From a checkpoint of a small transformer trained on Wikipedia: normalized queries and keys.
Each number is 128 + 32 x the weight over its row's rms, rounded and kept within 0 to 255. Layers, rows and columns count from 0. The size above them is the row's rms in percent of the matrix's.

# layer 3 MLP up, 2048x512, rms 0.0452, rows 60-65, columns 128-255
size [ 92  99 105 102 106  99]
[[128 138 106 152  94 177 164  96 110 167 103 129  77 132 145 167 174 170 145 218 126 130 141 201  85 166 187 130  83 110 152  49 138 132 187  97 131  86 158 129  89 153 139 180 130 124 150 156 116 140 128  96  89  63 128  92 175 141 125 115 135 159 127 168 136  97 132 153 121  82 108 129 157  72 165  88 169 126 166 143  93 115  90 113 143 170 154 204 161 147 115 168  56 177 191  86 141 139 169 118 143  88 130 132 137 119 104  98  90 134 155  80 149 157 102 176 127 105 155 114 114 136 123 115 153 124 173 124]
 [148 113  85  89 138 110  98 166 143 133 116 121 130 203 131  75  72 154  97 151 111 101 122  69 164 176 157 143  97 135  68 146 172 136 109 129  78  90 129 147 175 184 106 127 115  39  79  86  78 123  87 130  66 113 115 150 127 160 150 110 111 154 124 134 101 177 113  38 144 133 135  65 104 162 122 125 130 146 144 136 133 126 130 208 170 151 121 130  73 149  90  97 108 122 119 101 168 145 109 102 145 124  78 125 143 110 118 162 133 165 116 170 151 166 112 139 143 132 199  82 121 161 155 138 191 124 104 108]
 [143 159 122 124 103 187 111 155 186 128 156  84 132 118 123 175 115 194  76 164 111 128 119 126  89 103 142  94 115 167  67 181 168 122 158 105 148 139 115 145  97 144 158  73 125 121 147 121 143 137 190 120 173  76 104 113 126 123 154 154 157 211 172 157 149 118 126  82  69  79 156 149 116 135 116 170 198 132 176 139 122  70 124  79  97  59 121 131 117 121 150 129 116 119 136 174  84 137  69  27 116  70  77 124 168 147 125 107 127 137 146 161 121 149  94 199  92 110 155 125 138 118 143 151 159 138  39 112]
 [119 122  44 108  81  70 118 140 116  87 160 135 139  74  72 120  92 102 131 178 172 162 155 116  82  90 105 121 104 127 145 153 126 147 146 111 141  82 167  99 114 137  83 113 133 156  64  86 156 122 133 115 182 124 182 145  74  78  70 130 127 147 198 114 151  85 195 136 133 111 175  96  61 106 119 132 142 115 134 152 178 116 159 113 118  68 110 161  88 103 113 114 125 157 113 179 135 170 171 137 161  68 106 200 117 109  91 109 112 120  99  99 111 158  68  93 137 151 100 146 101 124  98 114 131 126 117 117]
 [112 143 141 106 146 165 139 161 158  96 119 128 165  55 128 148 109 199 149 123 146 136 106 174  73 155 178  84  64  92 172 176  62 155 196 144 167 122 147 141 172 131 188 180 171 105 105 159 196 109 166 165 151 165  86 144 128 102 135 166 126 148 151 178 127  84 141  77  96 113  92 135 112 114 138 147  60  98 130 109 168 159 100  90 127 125 143 175  81 140 134 105  78 112 151 135  85 103 162 144 122  80 117 169 165 163 129 171 118 116 109 153 164 148  93 160 151 119  93 134 151  49  83 175 119 154  84 141]
 [170 143 146 159  96 100 150 183 104 132 126 105  58 142  95 114 142 125 110 213 148 164 128 124 109 134 147 171  99 163 122 148  94 126 106  99 126 114 166 122 166 112 162 143  84 138 174  97 138 113 137 157 189 154 117 127 125 124  98 118 135 145  86 127  92 202 135 149 111  98 114 158  72 128 118  65 130 100 120 117 163 119 103 130 161 106 146 166 144 122  26  66  47 140  74 149 120  24  67  72 153  97 115 145  67 149  71 107 126 138 128 198  94  92 157 134 218 132  98 122  87 134 139 182 110 123 107 113]]
# layer 3 MLP down (transposed), 2048x512, rms 0.029, rows 60-64, columns 128-255
size [ 88  95 104 102 105]
[[130 123 103 162 159 152 202 112 121 112 106 154 162  67 111 174  99 107 166 179  75 120 113 101  39 104 109 108  90  88 120 100 108  80  58 107 155 105 104  45 176 181 187 124 141 124 141 170  98 119 168 148 128 118 161  88 129 122  99 142  78 122 118 118 104 157 161 104 134 132  97 133 126  91 174  95  81 137  98 138  95  89 149 111 123 104 140 127 155 192  90 147  77  73  95  63 144 155  78 116  96 125 138 121 160 138 101  89 114 113 137 152 133  88 118 207 193 127 124  97 137 150 118 140 189 141  88 146]
 [150 118 100 165 138 172 103 146 112 145  96 113 118 127 132  75 112 123  63 107 112  91  94 158 122 103 164 114 132 121 106 134 132 137  92 142 119 149 122 135 202 168  90  81 183  81 117  72 157  87  88 163 116 140 136 113 125 128  99 133  70 120 148 157 144 138 158  55 125  92 120 110 132  77 101  81 160 152 151 183 202 120  90 141 150  81 143 123  82 124 169 121 140 173 121  90 151 142 165 103 113 133 103 102  89 109 104 153 171 151 101 133 148 187 184 117 120 134 193 126 105 151 137  58 110 175 114 156]
 [ 66 158  78 160 184 119 132 145 146 109 207 112 122  92 133 121 166 136 128 138 120 159 125 184 152 169 157 170 137 140  61 136 112 121 105 163 136 148 126  90 146 152 118  86 118 125  56 119 140 151 167 174 163 146 133 102 105  82 135 119 122 127 103 149  82 123 165 134 178 147  77 144  74 137 132 164 182  96 137 180 152 131 113 127  96 193 132 133 173 117 156 138 161 140 120  77 129 214 120 133  94  68 100 133  75 128  86 144 139 119 158 166 104  86 114 143 184  62 106 139 172  83 143 122 100 114 101 140]
 [105 133 155 111 223 153 196 121  72 113 167 136 137 148 144 125  96 119  87 108 104  71 117  94 112 106  62 108 103 166 123 123  96 119 126 143 135 108 162  67 109 107 103 148 144 140  94 112 165 132 149 207  81 153 181 136 135 177 117 165 198 156  94 190 142 174  83 168 168 110 212 130 118 112  84 134 162 149 143 110 126 108 113  99 105 111 112 138 146 146 163  82 129 137 130 100 146 173 137  87 187 135 118 149 106 157 137 162 113 162  36 116 168 115  85 116 181 116 195 153 112  88 102 156 161 187 130  88]
 [120 141 134 156 211 159 155 139 116 102 124 142 125 123 105 135 144 128 131 119 105  84 159 166 144 164 124 159  96 145 202 147  57 148 171 107 129  98 144  81 146 178 161 134 170 164  88  70 140 148  66 141  83 109 159  68 139 125 140 107  55 172 130 126 118  73  95 126 152 113 139 123 114 131 167 104 115 133 190 171 107 117 112 126 147 143 127  52  80 138 149 140  90  94 139 104 129 138 130 133 151 102  67 154 149  81 105  93 157 108  72  98 103 166 101 157 157 143 181 167 172 157 113 117  92 109 124 158]]